Weights of a small transformer language model.
Size: 25 layers, width 128, 2 heads of 64, MLP 512 GELU, 5.08M parameters.
Training: a variant of Adam for these matrices, 188M tokens, 11469 steps.
Each number is 500 + 40 x the weight over its row's rms, rounded and kept within 0 to 999. Layers, rows and columns count from 0. Numbers have three digits each. The size before them is the row's rms in percent of the matrix's.

# k: layer 5 attention key, 128x128, rms 0.103, rows 103-127, columns 0-63
# q: layer 5 attention query, 128x128, rms 0.105, rows 104-127, columns 0-63
# v: layer 5 attention value, 128x128, rms 0.0782, rows 64-127, columns 0-63
# o: layer 5 attention output (transposed), 128x128, rms 0.0729, rows 64-127, columns 0-63
# up: layer 5 MLP up, 512x128, rms 0.129, rows 0-11, columns 0-63
# down: layer 5 MLP down (transposed), 512x128, rms 0.102, rows 0-10, columns 0-63
k103 104:571511526536468453492584554543594544564503491571524512530503511467512521459513505573473527534512544541460509497467488471538429543476439520480432489454551464484521472508463476509512454489492497
q104 102:538522516443502457575483548539584514516460506450460544536467542499463520439530497452464468465522446442535434497436417469498542533488559516460526601496450489455430493511450463521520578565516511
k104 101:553505513478463467437502408458438481484524489492517455503499509481475581584522489484476537503475501538463488449568452581523516458554526543599515543524444507546472518458492492531490464490526491
q105 112:510545509582582458467440529523487444498492479521526429492491445543546468475516497524399491586408524530455605496484468534536499413516441459520531509462524491486539474456530443474495525471444521
k105 114:483548546466514598455499491506440482464477466512505530508506541437504472517485401521506436488499527469414552419488444415496539534485492463485426475510552498510477468540505579530496472515491519
q106 097:564517511512515494530496435459549547476487485561435527485464439512500506468522492439541518492563479515474512492458472516534467538482558430475521590527475489479475455587501469525481521462479533
k106 095:568524485534444529513395491524542537519457509521515527528483510518425505574545548585589531488545451495479538536535553463515450442437453545456502452505471539489485487452487473481477497536486438
q107 106:476483482611472511459481549486551572494561521434519562526464477401472465536478499502510554478520532470537467525487559494465509526554466499489467440414546490504526441591512532544443519598550435
k107 106:510516467444581485593519390485463537423540501517504479458484525488546487517487549456478491470513552496491494520531473529494505526491512463462505471483484513516445497478463517451486445469499562
q108 099:484523551419451435473558554514544503559429518509506513541494449576498517484471577553475441480514503509489524481497471524542488498540586541493511569484452390516469484492451457443542513467494524
k108 098:505559464430402450443507520465524501521502533518504571511465494499446490499530495442498488479481467522434554466505500483619507426495500530482425463470509509553544504482432523501498523518505485
q109 096:521487560530503552490519511541508535549477440562521514436474517495498517520500531454484513478533485532439458484527498471448508522442527420481539475562493540566533447519531497478461491543453512
k109 097:471531490456448547520460512448495526479503410515544452480484470509514474489479483532489439614535501437565536418484523503474514475565528570526535505473512443477430499528464465484489492505489535
q110 102:514522508527481561373517491540573497458485469542505454511496527462556572586513493468553485504479508517496456546570492500447501550491520490520510577504492514464512450478498499538539536623477452
k110 102:498514504534441510542490490495481533445503488537475471488543513520529572545468455493475515521469494521592622501536499489493578490591567518403515505490438541470522496475467522491512497510529566
q111 103:532501503575490568395452466509504465536538451512491450441523531542576520484511501424462535584455500453476488484542458506493547533515427519517487507512563503504553535462470482411462473474506456
k111 103:491450488561604509552523480502528494515500425437482547459526506526519532545483508483479429515455484537510531504449517528439545448539525473460502534538471453512517474540447600473461476509524478
q112 104:582448510490436491453569443382482531497479549538537470486456486499492538564470569587470566482497569464426432491525446488521476483484456526518500442538504483469490462495479480540466450527486523
k112 103:493499462463461523451392482433505551443520515587468523510484461490434498473544495517519484454532519491588483535490496516535420483518531516515499459522486537476448475477545511504542518478510488
q113 096:504503538519476556458491541456519458529442474597498530498461538517489560505491551548512501542531448525486504448460435448527558544449500520471502450593529460532465481485449505524525531487452500
k113 093:535520461501435482499480569482574472499473448507505493507585489498494441493540495506457492539451478490538485515590494515449493423522552474544505485484451433539500471459554527551563479507581490
q114 108:498482525566486577402516448473518552491536497505392529526515493492553480473526479538541557486494437543591566504544526420509544498484526528506558491531476510511456470569442551482486498486530519
k114 107:556521527478499456563527472570491457534538528452551490478488522540455459558493473546517585499493491513505535503498576455487524486520479506429540433478529422508500510480433472485479501548495498
q115 102:493528519544509534581495468564556482530451482431572537474505455543514462448520488513535496486496544389488522459475488479517451477515510461528440518502539539531549476495378507445454539497507511
k115 099:524534504540557523453574533486538492560484487496504448520482507524514453503478505407570415532413512484466475482555519508492443507467508514524451588554513483503532512490500557409465407562463507
q116 098:447539492477579540491437566463472405510485445526415528526554481483465531537479517499496430487460459536560546553524532539461400499523502501526557514573446507509546564455530479445503548470492474
k116 096:496470553547511472547550581485467450479431590415546576481547486534540513462501526569477505494524433544455525503473539473489518463485498462424486522446479452489537526484489421577539508511489553
q117 102:451468456437456457460523469480509519532500573534500490463475557489607519400530517559470482538460473481431504435559473524460540541492441510536496502592547501515412514478487424487522524549443519
k117 103:530478501600507464519444530504509457506497503521475514476468500517517455566463449420499473441460495544549533512472651486481417464502575463484507445524497509482495482489545525532469575444538498
q118 101:509499524445419422596531481459502526478481500578556530526459504508582508563581508452551503524505495454491508527522464525534557477499469501507554590466472516519423407508509476505476424430457490
k118 097:498510481471504562466507540496551515495502499498452545478503560498434542469493480519541531457406558526531447515469511472560448489510472490490550489546437503517484456482516510477464488517527457
q119 101:472457520474490517470494545491520508553500508554512545509486498456500409458466494604515506505534475607536494499509482484498471529485463510483524481477482556524495514465566461571480363507507517
k119 099:503466479523472509545433500553547504483438542475490532488472518482466482406467576577589515515532501508493425552513516449544466498472466519530519444509458574466445457508512530502526499504501513
q120 096:481526504502422509561544558585489485523540469513520508476468476550498527419462578463436503502506481509448488473491510520467474558547434574523466509540518462507402539455471509471508487587523482
k120 098:538528465510532470576474478555565491546408471510475505514544494476496499457490472463489466485538540540511465532505496529465495478592540518537482507528495457579543456456472530532573498520492513
q121 105:454522493522553478525431526544510512467580522445492500528468557444531497506519471457528536482488455474545496460480469511483620508485496492513526560482497564533488503422556523488456490563459478
k121 102:569521509493561527536550448472546474504478459407516517499558488479562517490423454471472560537435556505538487563442502519541583545510473443472569467491410470475467530523551456514478483504544523
q122 106:463505535505518504474521465525535475528460450469494508473460531461444516471489532534529533463491499480500473507517575523557383436482520580514429442489464474514499479451587537490516430555565512
k122 105:483529543475585492457492512502467501485514498449565489463479437506482489531546572522475515574486612525460534558496401472483590520503531559470464496501470595526514507438484443492508469499445537
q123 109:455494467526474572510543408470496493525459509515480498447514555458479482507441456515505516510547464444490516431527523502523614499456579525542384551565519479451542576507487533471570510500518486
k123 109:525461529511524447420511542485552538567499489508525490468415502500537506579513488425464549544532512452500509571462557486476546496512519488458464469471476476528626525517521499518411526513479517
q124 103:517456484460508589525456487499484481567495437476451506507520560499574487487558390491486495493500477547583467495533505487465541544536536501503460451483516589500547547521460521526490455459526498
k124 102:441454471521465480515534443539500412514567474460446470495476548531518502509487520489570497456542447459536404494518540519485472492552502506450507531483491530445576510579537498519427458515427479
q125 110:465445479591514578478513489476467411515595518541492478492466499504493464539530457458453584513460560626511546536506478442495525488481537490433490494540494487551470565532489449495443527529473493
k125 109:579471516489507510521503556527551528512460514429510524495520555438477486419490502422506509488532450445551532548475533525450495534507439521411546432446521494453507463581463503599472518519552521
q126 100:525448536547516466571484490500515501566491563428501511434485497483523503428530544462525515525471440494474440418539470552487498540494474430497512478599475533517530569426524444443490491440434545
k126 099:488505478501520487549456490446549474523480450483573558506507419530454493528528505476486453547500452542510513497421571505529478466509498480446520558531521495383503546540568494518472459462512453
q127 106:542450516409498495533525549501523493505536541509509543476569521448494505440479541402467472452465447454482488519514506592525492489494494451529560529533443509539518566442473464465439503529497505
k127 107:456473555496467536463514540467523492544500541425456567487500485538474580468532471515406501493554489543464504411438474523459459489606573487555533484455453486455488553492459523543525471470475442
v64 110:481490469444546485482501492440378514518455458484570410456516532440449420418567512565488512443578533542530453533545569497458506506517518455455507546494550521525454422465490531460504515512550480
o64 113:488579470448514457433502476495522538501480551459483460453483497463525520507436507502496443449506531521521435488434453463559481521539529456447477501568475475522564452559451527505480478495550433
v65 107:440482503479477456481547491562557463473500447557490522469510511576540524560506473436513473531598497457478457481523497496501487477507418499458496439512506489502537487529571543493488519459485468
o65 108:464431509493544477510544491521501498405519481519479450540535518579411496500487495465505586531473531487522497468574539537400552517431486588515513514560526519598568528513538543479460436497524566
v66 109:531471511454506519473531509509577494476485539448553502458516521440464526429530531446525467526510514548486525539499532449490604616468472479513440515591568490499479451455493464490489572425534483
o66 110:464504452482542490442495494550505556474479554516461514464447489483494462531453489476533451508478505421544491542452442493475482451495497457475455463402490537493478518533495557481491437472484570
v67 100:536530550501469502507430510439409523561503507459548500537485508564446560439474561445499457524526443503555510480556519433490418551537533485486507539480506472483458415433528476542573455401542522
o67 104:534542519430481484465440579508534496446509520482512471481452433496505468559553500521498493487554607430541462493523490517549535407482540497501471484479485472470498551544539500521503588473500496
v68 102:481552500540520488486525463566544452454475449523562593435488448529591566444510394525463539464482535450500460452482496499549521525522462443483505376545546573480453533501483444474431506546502472
o68 103:489439480544482482559526518511546563490519505545496486470459549563573431509455498474462535529431555451462471487477503516527446581461503504450508569548491521620523463422516532484507443526497476
v69 083:517581557505466439496463486497530545488508515539398487483547520539516575519464499535541474553486493584503508445447458474501505489522473550563540469541451515439502465478522510534471503417436486
o69 079:454443453476472509541489513522500478528521525485561511537505433548462506511566517476523543460550503535510534473558453460535464512462463512520492383459538468465512499517586547534488542466480484
v70 094:565521443553488481480514567481450438525518578540539453504484471542440526433502495479507501453471472562540499462567533453497434494499481515490609547520502567520489504501485512521560506491573509
o70 099:531481530526428477467560476546562478511551458473506493524458457458501481499536459521504549480520564443539433496437498531485544485476482564499482478558477422519467541497558451503531551468523540
v71 112:482557480502485510492511459598545461427503422464471458487532536477594453491473482550514546488492575553529476478480519479469551408508484508483537475597473517451489505495493592447427490539465519
o71 114:531482494546481484497536485517440493595529506460560509609567536495432526447483554533509473457500452520417555498510552462450425526467483542552462468503532430486444464489492471517530444521441489
v72 101:503477461430594526515444474449470434584489492477435481539516457456507511462511422475464499531458430476558485538565534515473554537509528513526484517509441540504465507510460521532552448579445513
o72 099:480472521559499496510447531470488542516495458528497492467484520451457483471517503492524495502528466553523495508467455521456493460499502460503486593522598498472471537548517467511520604487500613
v73 100:500503524413452480503485473497477505575472495446528538519466549525492468480539548466503531547497495492463479543570482483505459475464488580542499525450532415513542537457470445492537459471527490
o73 099:491555520525528516475497547435479483504517495500460474485504508508550547439461473560499501484492521511521457537453504531470517440537468513562530520457526469547461475509435522527503539482486454
v74 099:530489500461559482465541504549485518509455464495532525455503528456469536531503453470517486473437531490436463493508511419530448474484508499466502508530575487485524454434527544507492447417548463
o74 098:529540473455432514461536493509486527391502535470487504480548526500520551583444537492441467476538533435547469539475463566527459497517553490433425452514439462431496493414509461462549477457547480
v75 115:539473470548466561534547444480510479579444558494473533487475450544502545489499478538434485518519467486484510497442498565560460493527478471503541424444513537518543549485454472550585466516433510
o75 114:515465547555490479502460530470518480497505443523471495476432547514492487511478501481502562577459546557549503455453426509504594512491439527479503587527554465529526495487555432490509516523454477
v76 097:526447518509541480502566500492487470427519459539551514436531440448489540562462484469521497532465538438454513503507520482508539484495451461550544540556537525552483561468522507462479549396552517
o76 096:510467404455518515471557482534501525502446603418474517504492580493551476490532528527480511536554528466548462483523538471516545498587507410412481448505519447508537492526518466429541471479485548
v77 098:537556506466432469501469453475473461542507474529557478503514477479497490431407522518497450478556507513476554471491519479510484526532475508509588598473533489483480502506573397558582432465501460
o77 099:507482445495476476436449595449475504541449470489478492492482457542456486523480505515560513496483540482551433476486508495518525480512467415453485458515524478576464481521504536395483559514538429
v78 102:485476423439542475487483550506518552467456482453565453512453566465439473454457475471475511496495561533501484502531520554520518451501546501523465531454569500511585532563565511498539465551448497
o78 107:504589532518458492466545407495508517485466470521447543471445556523567544483480507565449464603557495458498540522428472541451499460460477513458448491547441492426474473438549513488483451500488460
v79 105:416462507511496512460477538487460549502453485531528479534534546500489521489560462491441465496448518589556487511518495548502449498495481420518494508498438505508562527503558463429574574507588500
o79 106:517526475428577449514510493544516468476546485532514593496520476383538520526511555500400464557544561508527456561494531475532527493528556489454499462526497499451525450516555609512486444465530496
v80 103:505474508461457563555493474469491489555439525468489476522522486422450489513486460441470473436453501446486530511561533461473536502488540514476476444484543501519565495624495493484434483586512465
o80 095:475526487499466537473507570546553495460464461571448431420547451450501395486442474523506565477471433509458543510487498522508525549463513564502502500514488525517484543495550535520486507549479529
v81 097:541480458465593465470517555421502511504580537523523448479461516475450468527516493525461461458521500479479511486498511498505515496466453535541513618492461500499455477470529425597541456581508502
o81 098:515519551534439474496479448495526514492487467504468481479513495514458526574505464501517466535484532527607429508455467531443494502546554432477493497629461536485466544467467432440490485485567520
v82 107:440547511478519486524531485577516458541506481452557586515494478517574538471462481492488433489476537520543504474473465482507545490492514554493529511537439503452449565518505430467472544514536546
o82 107:532472475504520521553507533514429548493469492524518577577501495421465456532535521556439486525581516520441517521469518466472477451507532480527485479507571494506417561530540570497541509447500580
v83 089:567457483504558502546498530472524550472535525444567502558518467516472520511484569498428469499520429481528486514566541506492484507465522496500548515485407533521465530516528568596562480524502486
o83 086:517510509515468501547468511469498518516529491533430534475466487465429472540569490551490536488472532533556485533531484506468532440483582565569486495528527463415502518537521382451458521476491566
v84 088:535493536511508490494527492531532556436513495566463402482551484530607502573472478471549519552503550467548535535443552497486568445473469567402443459603486526514481513541514540525458509463545482
o84 087:474502442537531523500482492528467553530483607478477525568546549525484466513494494432494476469458457483485559482576515449493514510487459457511524465424453535529527473457536478444527524497527474
v85 102:445597495530505499493513526462469495601497474512490521505460484479471526460515446429538487468421527501530541505508535455530534458454515504531564469556525430468471430461519537464476511563478479
o85 100:574469446441412556493496591478488523529473441504549453489495473468505494623492461533406486517588473472439450470495548477470441523470528561494483512533492577542463579500564469497564528460473456
v86 090:461514541415489470509458512550604564442545543604507464507464538587512477493487497453510460566509438536520478574501459517513470485506494541405511558512534464464444493509484557561506435478496472
o86 090:452492528500502480539567468515490528409551430487447503582541494526513506464570478482588524487509536501496552498504507503443461475478445491497497463412424534541516552486496545543484448452572535
v87 112:489542536452462565466502431524421466577490465481463483515464524548455514473488486527498512474526459478426466483443549542538475555497490537513545509475529531478445448532428487514535478553382490
o87 115:487521517544471527535483557421477511531443501549509439485456522518485515482474500453534459492492528544517433468447456519526458480559470555510488514551527484549538515493453503514462575498488458
v88 090:575474546480472438453424537470486506569536438448553555528536458534490468443455514467514427500478484526452507534493564500492526595506540538488518578488488488523490481487544483510504544440497475
o88 091:437521460474499524469470530438576491495486511442489539482472481492518461565561517513518546483559539456518469528516508533487454381501480531553522468484501507536486534553436559439534501482529573
v89 090:561451503474565460422466575513464452491483473579351529517478437535514498441497476438585523583500506543561515500495445541543457448501556454533422541504425562475499499468476563517495497489524509
o89 087:509495520527523502475507470444478535529554540506554515521512586507555575541576464457483424506479442488499538467508545533517478468444455430438504518450498437489501455511509465480577518477495454
v90 090:496492518432475601435503407459544500442502537554435555500481498480484587492516429445537485507471498597524514478466534505470432539483480468552457501554514559525552434597484407510538514458496491
o90 088:445519524501506475544441538509549534523511484574513494472470522504443537493444476457558377543457505437495472535482546523516495460600528483502485513416489497463466495469469554540459551499454517
v91 102:447505515527609551443525471472579563492564503533462361509477477484483482501519500496515501522484506413514467447491501513572553568586450498518560501504494489501474469478449415505499541522453498
o91 100:540476484542529521528464451492487528518489505506474454529454470561477501477520501484484491592533532523463497554525400498467522533466462397460575497515475563586559505512517486489443507482553467
v92 098:496489488545432528525457501593535454517428452524493475505543567456488501444529462463510457532544523547506471519486470512508537568531476390463427450525488517476493496487464566491553462476526513
o92 097:465513442457525388467512565530461470473534526553493554452460528509545560531462526397503496441436531466466519489540515480519511506466447549471480527478481436557536470448533547482460437491442524
v93 101:551513478499514524507495461541477485503431463509614434553526482471528517481533561471495460510487529550497489524504512505507576515502482445390561512529525459518489512507546528511508495402572490
o93 098:561457469439499482446510492489475432447529511527448576509498510480406495562440527525447538529524545454543503509511503478483500486430478484502455470487559461517489532502548511450486481455537447
v94 098:468462474553556427495449492486474546516529497464508430470464547511507509503497522476493537486523537492545543454524495471457469534537500490510536526533481506478467464397580610541431503542424484
o94 096:547516534452532514501458516432528569533532499428505462544497418548468487516512497543500528444512554536486483501534473514537485523483554534485512545535451510545490486469541431458521443514510462
v95 093:504453452504441546498522492433482405569506491471471441524538449486518504526447501468478561484471495512483533499495553532553441518451581465522516401502488507555545478484409480470493562460521503
o95 093:577476544510516550400452544593458468508540492510540475541577493490511457480527493475445529514515426474502500468486503484525516497498449530461471568477495439465489456550553438555565561527450600
v96 106:556515510503477461516481511470586522497463485456537608488505404551525517485503529512526461547527486499504545546430403534517471497528522462467462448448528436480553594414539434487564476421488476
o96 105:466481519471503538516458436507490497377492470478560556442524524579535519596496471499439532550485549434522558452509456463525525436431513441510492499474438517504515513506502518502521481568453458
v97 120:535501494521549470466452509435527490507469491541454486534515495450535454500527435430465469520549500479524506493552553447501538567550495513502479461501442550483532530487525505518492532503529501
o97 121:510458496544560491507428540542462522437525510543450457384558440495438488537516512448497519523454456506517527541507454513462498554423525500416536504497552558446500516511479601470456501504641517
v98 107:529551488478442593502445546463498460497458547511555435576467489502495451440540566498507495444521566488516583534541510485476536547459537470464459519511571546505489425543471517505469482571592478
o98 111:486533600463505483488482493536481503468523469520435456442465478460460467556479430504517532486450560416478527490477514481512502530490475510436526511447476519511489449518471442482497529570495455
v99 099:533517472433507559495487444508468480490456567495587589513470526513503510401449470499509488518505462555505493527550456525477499452546463546528485527462555481474537599552534460533526487495587509
o99 101:449538547507429417484528518541572510466500467471485510480321536513530481514499508555524533502537536476505494518433465561541559473472499510462474489501501503466469498491533586474520543473506444
v100 099:529580549554466427518493523572497471585478529539462542454520523515528533458526457431515442462500471515507503483437522417457467546532487522529505465577424496480501509504533534399437472493529471
o100 101:468460453456505458536472640481506474525539543495558492528524497458465478533530506515503561443475443539414493494513548484523441561515535532558495478516506528596507488526484558489497542471491552
v101 096:536545452527436556480480473498506472485533573576524439483541546480545505555525587508501504490463540512526554527466434557465441447452438507532560510519420457500442508456510545487534496542546539
o101 095:529490557449481431488472515563478471555498465448540515644535440515478537504591461510500469493549520520527464475536500422503509569573504529513466508549469460493464474447517449531536541537438476
v102 108:503523475492442546561442523507503425480452532486584550513476525417431529576490488548514521501520512486482492514534529500519446509484475499546473498476492480495590534489483425535492430474542523
o102 108:550527553417439482489498500574518400491541498508439493443521525535508504443444464540538537516494521430494481500438537523549531539505519531535528504509544407500456476442465496501473543563460554
v103 099:536491492551434567395553516515504464508495534624496427508519480548515518479456564526478542523512493520447530538461521568503463469508516515462556421521463505483454569446452488518452560537448469
o103 104:496503508543525473533493496516504455545543446460493519561442557486530512470554482489496531514485467557525500381479563444508495522469370506519444500512454490483537495521504485520535460502504412
v104 085:529536498519464504485454488534438543516389452422551483480553484490438610510520601540470466444478522479499487509527490508506499591528466443436485486573521530516498441490521556493533474529523495
o104 085:523546490472529507546503454459514502436500534493445539455476484430558494492457459496476482507491656453533536503512442465574487497465484488470462463527506442510537503460544510542478492471470475
v105 093:590481512545496547482434443539439542447441461522531456462522515476486512492516538473565535529525509517521468557444504510492510532536449476446499531532506604500481477552513489516529503448603538
o105 093:495555484491519467485475505477540532558475634547459527512421537506507515460467511489534395460470553486538559511517502483570530516521481393458496494440509415544542485443502588490455534476532390
v106 110:521499506476541497558487501449553570481583573435537469507483537539513535530566441536508497519503544542503507498443453503477490540477413523464439586512533448512484513498540475538570498471400458
o106 111:455469513520564459473455443462498547455478528539476507484494505556430486511403519419536469521455546494545442544468389462488488490519567461522531477475476600514535526470492479439479464546499508
v107 084:489517489499487546490457475452503511564508485565461442549510479520470412550542467515481557520527517543517493560525424526515415443496538502437475506443478529428481498508426446510515500513505509
o107 084:504500624503583504512491472524432489479529429505481481525590477441486525489529439436485471499531553526505518502516474466506532482400478495463503457500515460470543553489518524542511539550580459
v108 092:521546542502537507521523530548544466503492547448483541503447485433446427425474476535507453444493505617512517489518519560458566506477474512515404554547525506494512558582507498593484544540461509
o108 088:490487487488470448471515482528528525479492453507472516440442591452417494571465514450561517543484524503448529483427473504538438504469464507425535494489555545457466550515533547451513491467564551
v109 100:431436532471518523482506453536533507499526473475498416507539496457486492527519532488494505538475509530523464481559506492555515542554476542472406503475540542523448476551466509549528474497482471
o109 099:451552525521564511496528480530447597408489488525418462472466517494515471468481437398515520517494561471513520525533415546479522441422446460438547482453470500488583549519577554534488441480554552
v110 094:485499489460506505483517503547556532510492480576492402541512555531486457455469474559567468461506570497485537537507553482516458429521533496481445520512524504479501425467563633514484480499510498
o110 094:510514518475448475469544484515479526476519488432463534553501470478511528550557543475534495441519518465429527497519520499539480529473443555422444455520408523471490468480451436460495495481514473
v111 095:479531538478528431558471486568440545394548406487505454495481529501547482414529587540503531457509521551497494451490522439477528507520519498495505535505486481504476420435533600512499494457428527
o111 090:548495462524482541429526465473515510520463550456568516516562464490503516476494530512506460463539479459448494482561441603512396474494518499491490460478522516457465443508477491532468481476527463
v112 107:518569532476551536507569465547538569483469463551514461476492531487508537475469456588549500490522554489550464467500508502493484458515495473435564463528482434439434518419555557454510492430504479
o112 110:559481403491454489483543471493454497467490549479522494557543478518444539512491554492469500487525459510418480482528449473547453534447519507518462428583519503575497510512518503490481464464503425
v113 085:417471452516522467478525547492530553450470473490589549514469490478464528491452405555507492506480470473527439445531461525496501489449533530460511418449510487474521539474471500542540526495552516
o113 080:551482461510391517509532482498471557486535564561483524514442507524625524450469567557465468472545535470514533506428493470526497533512476511521491552521443477474463504510513496524514453478523534
v114 092:461521492521460526440463549445478493527469535482456462541530497471459485493535416502515477599460467498553464538523502526528532490436501519550473556544486482508468473494487405499491470557500468
o114 084:492550434486498516550503558555468499547486466541545462423544499494575555509464495451501484438490472543492454466435569447442498495539533476505580501446488488502490550482489579520584510482505470
v115 089:467500455537518580488608474491602465454536504396532486483469487508544540474506532533503550511460505581503473488497488486478529496504439502564506480588482467496448537510502522520498579529446472
o115 090:499476500573485461507511460519452576552524438498547499577416536514439527493428521497508524544476494470499455477520469544409486483489484510527536516526461492532478544519575447532515414492436548
v116 094:462470483494466424554469556515520495512440470530540495475456515433534466426509530433451492456521498463548531484545510524562593551516492465582488435530476536518546482509527480460460492530564534
o116 093:568517475472531472454480478551520527490512445510461513398435490489509439532516498542426532562496562441461570562538500568425525532472491514419539579525534519540488473503537526515467482445545571
v117 102:556420532509585509516525429504591451464543470464445533513508497585492492513491505469550452537543524525422532503453428556501515570526503460447416542522542494528510573470420476492465505435541526
o117 099:422445516460605483506489490489525510437481565469511493520505536511470512512535526413583501480456477498512513520531527453554547479523504457475479502391484509573557479522437533443546474472499562
v118 107:495482473560462506466589533536565514530481471437469453441547525452530435586462498514511558471515551512463497504426485529470598490459503452541517467566525547531514583492465489470496531593539501
o118 108:473532477493509483475528468531422487581466556514547520539494570464483503491444575519472458495467499536495528504479497388471504515527482472542512502507489460468530522531545480454502438542479559
v119 091:517546539520463465499437552544439430564496506492538588561510455456461476486490466439477459493514532471532556467500478505436523508515495592530452579508496492451456447515492499485506491451497515
o119 090:474515471512467481542481586427506533474512485429509514465557520486521482566503488537514524465532538503463453564518530526490433475535534593487585447542547495501414518494442513453540572497499523
v120 104:573471435541539532443558543474481489437429602464516496530524475556453539491515468579494527516530542447487499454509485571503504487484468540532525525523453582461500577516445423469505503590534515
o120 100:498525562544512478588524409587502508503515568549536487502501537516509471434499526521495486495471499536507464519395426465521535538561555494526524460575518439495460497504509492463517552524497491
v121 101:488511467484554517524537455565548495504516510460505468497496545440434512481477531499508535469483497562434472554498493517517496397505513467505500458544553459524533532498460549485474497592464503
o121 105:494545481485449494512546466499480478577474445490545518549456533489492585462533473521488457508558399544422554455454515506499508500509473525495394480479454508403492531455487483533470460476446496
v122 081:487571568422542507465492530536586510531575490537565561527460480523583486455453387502530461467515531453508495533427467516430497472437513533511490539441502486507490534539512443535496465515466500
o122 073:436461478551438494573514507505500593480454442525490536541472497484514461531522585538479461531511486516458487499510479453540428497570485429514572489528455625544546505541420539489544570572502480
v123 105:567550501499481501511490564470480543564473559491554507562489446533527501512497601544529460524545523477531552490512554484464417493508502607465446510440452456470539426433567514477531484463560522
o123 102:538508578434476503459452488502504485423505505434443485501539475548491484582614440549483539511519508470491531462511486521522535488534517548514519468521512533498439452536417438505505551536478452
v124 108:524573530495465542531529495576514451580477481495516530496501496543594528565540558532450561471496521491434494501490511464461540475426500526443484429557482472496478496502467548451440524552478486
o124 108:481463533472479481541501555477473455511530521519492515548520525437451448568471500528424532479467495551512516480510544479506438536518518582574475506510522511514511480519492398483561508496427486
v125 100:487419493531556466450560445480494477447522417475463524431493507469519452510501555499523499545505498455438502479555514536586547478502501480504543500534474477573519601411462462481588515457515486
o125 096:535521411542553539448498453450488512535480536477502530464431587518468567504491492468444441550529494500532508523465483453475570423532456414482463581514532467494525535547509475482566422434508534
v126 110:449471560553389535514565506484473548468449518523471537529472491521534489525504625547530520492484506540485535496510529491556442503523501445503527458439430433515544563481455428487549579404466527
o126 107:567491511502568522492479489536483403502567460504479543490527487465498491461516484502485476593512518466499477508533500493520536495486414505529528509421553478470486470540494497547475451503508431
v127 111:382470504466475427480561572520508541498556468554509517484513563479497436581505495489501490487547520499481488494496457521427582480497490485509454573490529475498571426540578549528476512534453486
o127 108:419511462461526479488540431464514499509470447469480542499529509522497543518468565522527513452504532553519505507562557512408489516556480532481555510519477555430530483487483514492469368500536491
up0 090:561450515474448447538498484521404480553532569484449553344532487518501560491522471570503506491552520528428504511475460517506468552434571538506459446546497526503474553557494559543442506505524473
down0 092:489520494555460521545485535535499482569456548480451600429552519420531513456530438484473577502496393484501499526524509474509487516449471470511499418485465491370472585522502490549445499570440499
up1 100:507560521473551514425503490512475546451460553454439471502439497467405540494565591444553519493543566513534575560480486484508500539484560500517524511429524473473443459497428499442454554522539453
down1 094:500498485525452522476418497564501444456442492550529519507474452492482545492470530462484548413492516543496490471470466464609519497532513549504473589470474427525520607523477512509506463542472487
up2 108:514549508541509496496432436518458491539450533474492542423499512520541523497579511518485514509550460497566556485557493556456531489426526436440454489465488545553462440474558490551517494499462485
down2 107:563451475582433443495535516491500573533446552484504421396492539562412462502523531509492474560510554449540551516541532595497509445455538489535504482508515544527475418553488445498493482469415520
up3 096:450529527526456554527459502480471474504503561499476548531444526512423528458500489525570441524521528496452577438520539477484441549411522521530510502517554458517521428536446492448482530583480468
down3 091:465526491483517508496533523550483505467564523520516495542483494409565536570492471553478473522452584517484524419442508475546472453437463473531572455482535446592517475452467512489464550571521479
up4 101:455502472471484495530537541554485468439461553474551495433451521489504520543498502553530492490564515489495523520506500482443582569473507452586504532393550460525581526526490550508469534532462475
down4 097:539471427474510472483500463561598446503493531482546530597381580495456551503405476533506530550541572501385445490469538469521502453484495504483492454505520529464549512519561464481544500472548510
up5 098:471459570503504492458551496508492511533468575493465488491520476477460567551524490451468454543576463490502499486537558460429561500443531474499538535519500538506539462549475482469492494490485491
down5 099:539472395633456509548416454513506483529511495580502453491405545422423411444507521531427494448505510453457506501526464566491494484518498514519504512449500500517416509567520533510565541533458583
up6 106:519492516612513568435475483447504473500513496455480414462488469516508464505525528532567545527548523493467535474530472462472541489439479451425521505527446593538519492461503468524487497518509472
down6 098:472484495568532499511503437456484487496482503454533466497565509501516493590462426490441513486571462565534459539461519412584537449456557476497495532480506541478515443520495492507465464536440511
up7 099:481565506603451488518474524500501457455486524530490488486431531489514526522534560512538448489468526488515514464547483520450459497535470476493461496456546477508489460573523575481535530444461444
down7 090:543524505558453523488449545466541491520505541471437496519526509532577532511474531524563475512457503464434571501579381539435519535457484467559460448544446482514487480475553503496493487480543457
up8 101:460465534482611549491536574489516447569562531506516497504456539531438535497472524580476439570521554464475530513467502440501532541444463501490535528470491549547518502515512462580497527491493494
down8 107:472515520538520514443529521566535487501515473466553532474457466484491503409483496521446513525509478520492520464454457498516521499591531535463508489505484464480485439439508495533561524483505578
up9 103:425505541498552547468508493459510536546496517563439463497430526504472489534511515504495502594471509544507561482415497546442474551490547455526510536523510512517502442492543550504541543438510487
down9 112:466416549467546518490481465493515548517560521527463486466418437486484421547460553448433497543481515547500544459458508523465496595472586480541496524540557544538534518499524470528544484467477521
up10 101:466461521495452470555531535502499448515460494515488515547529552522489491490584510562433542555438510488469468501447546540471508490445494496567565437474571451542517540450463504496590443541467502
down10 094:490441462573513507494495487494545454457533461460534557483493484497483499500483549554491512460524569477516506456482434531503526584465438548454523477471555533519511508491545572480602537565470482
up11 089:514478469575471465530457476482418506495454461488475565485447476552542501494494501518415477519438548475512513539435544541438499526504507504482471548477557508554452545499512500555520522456515499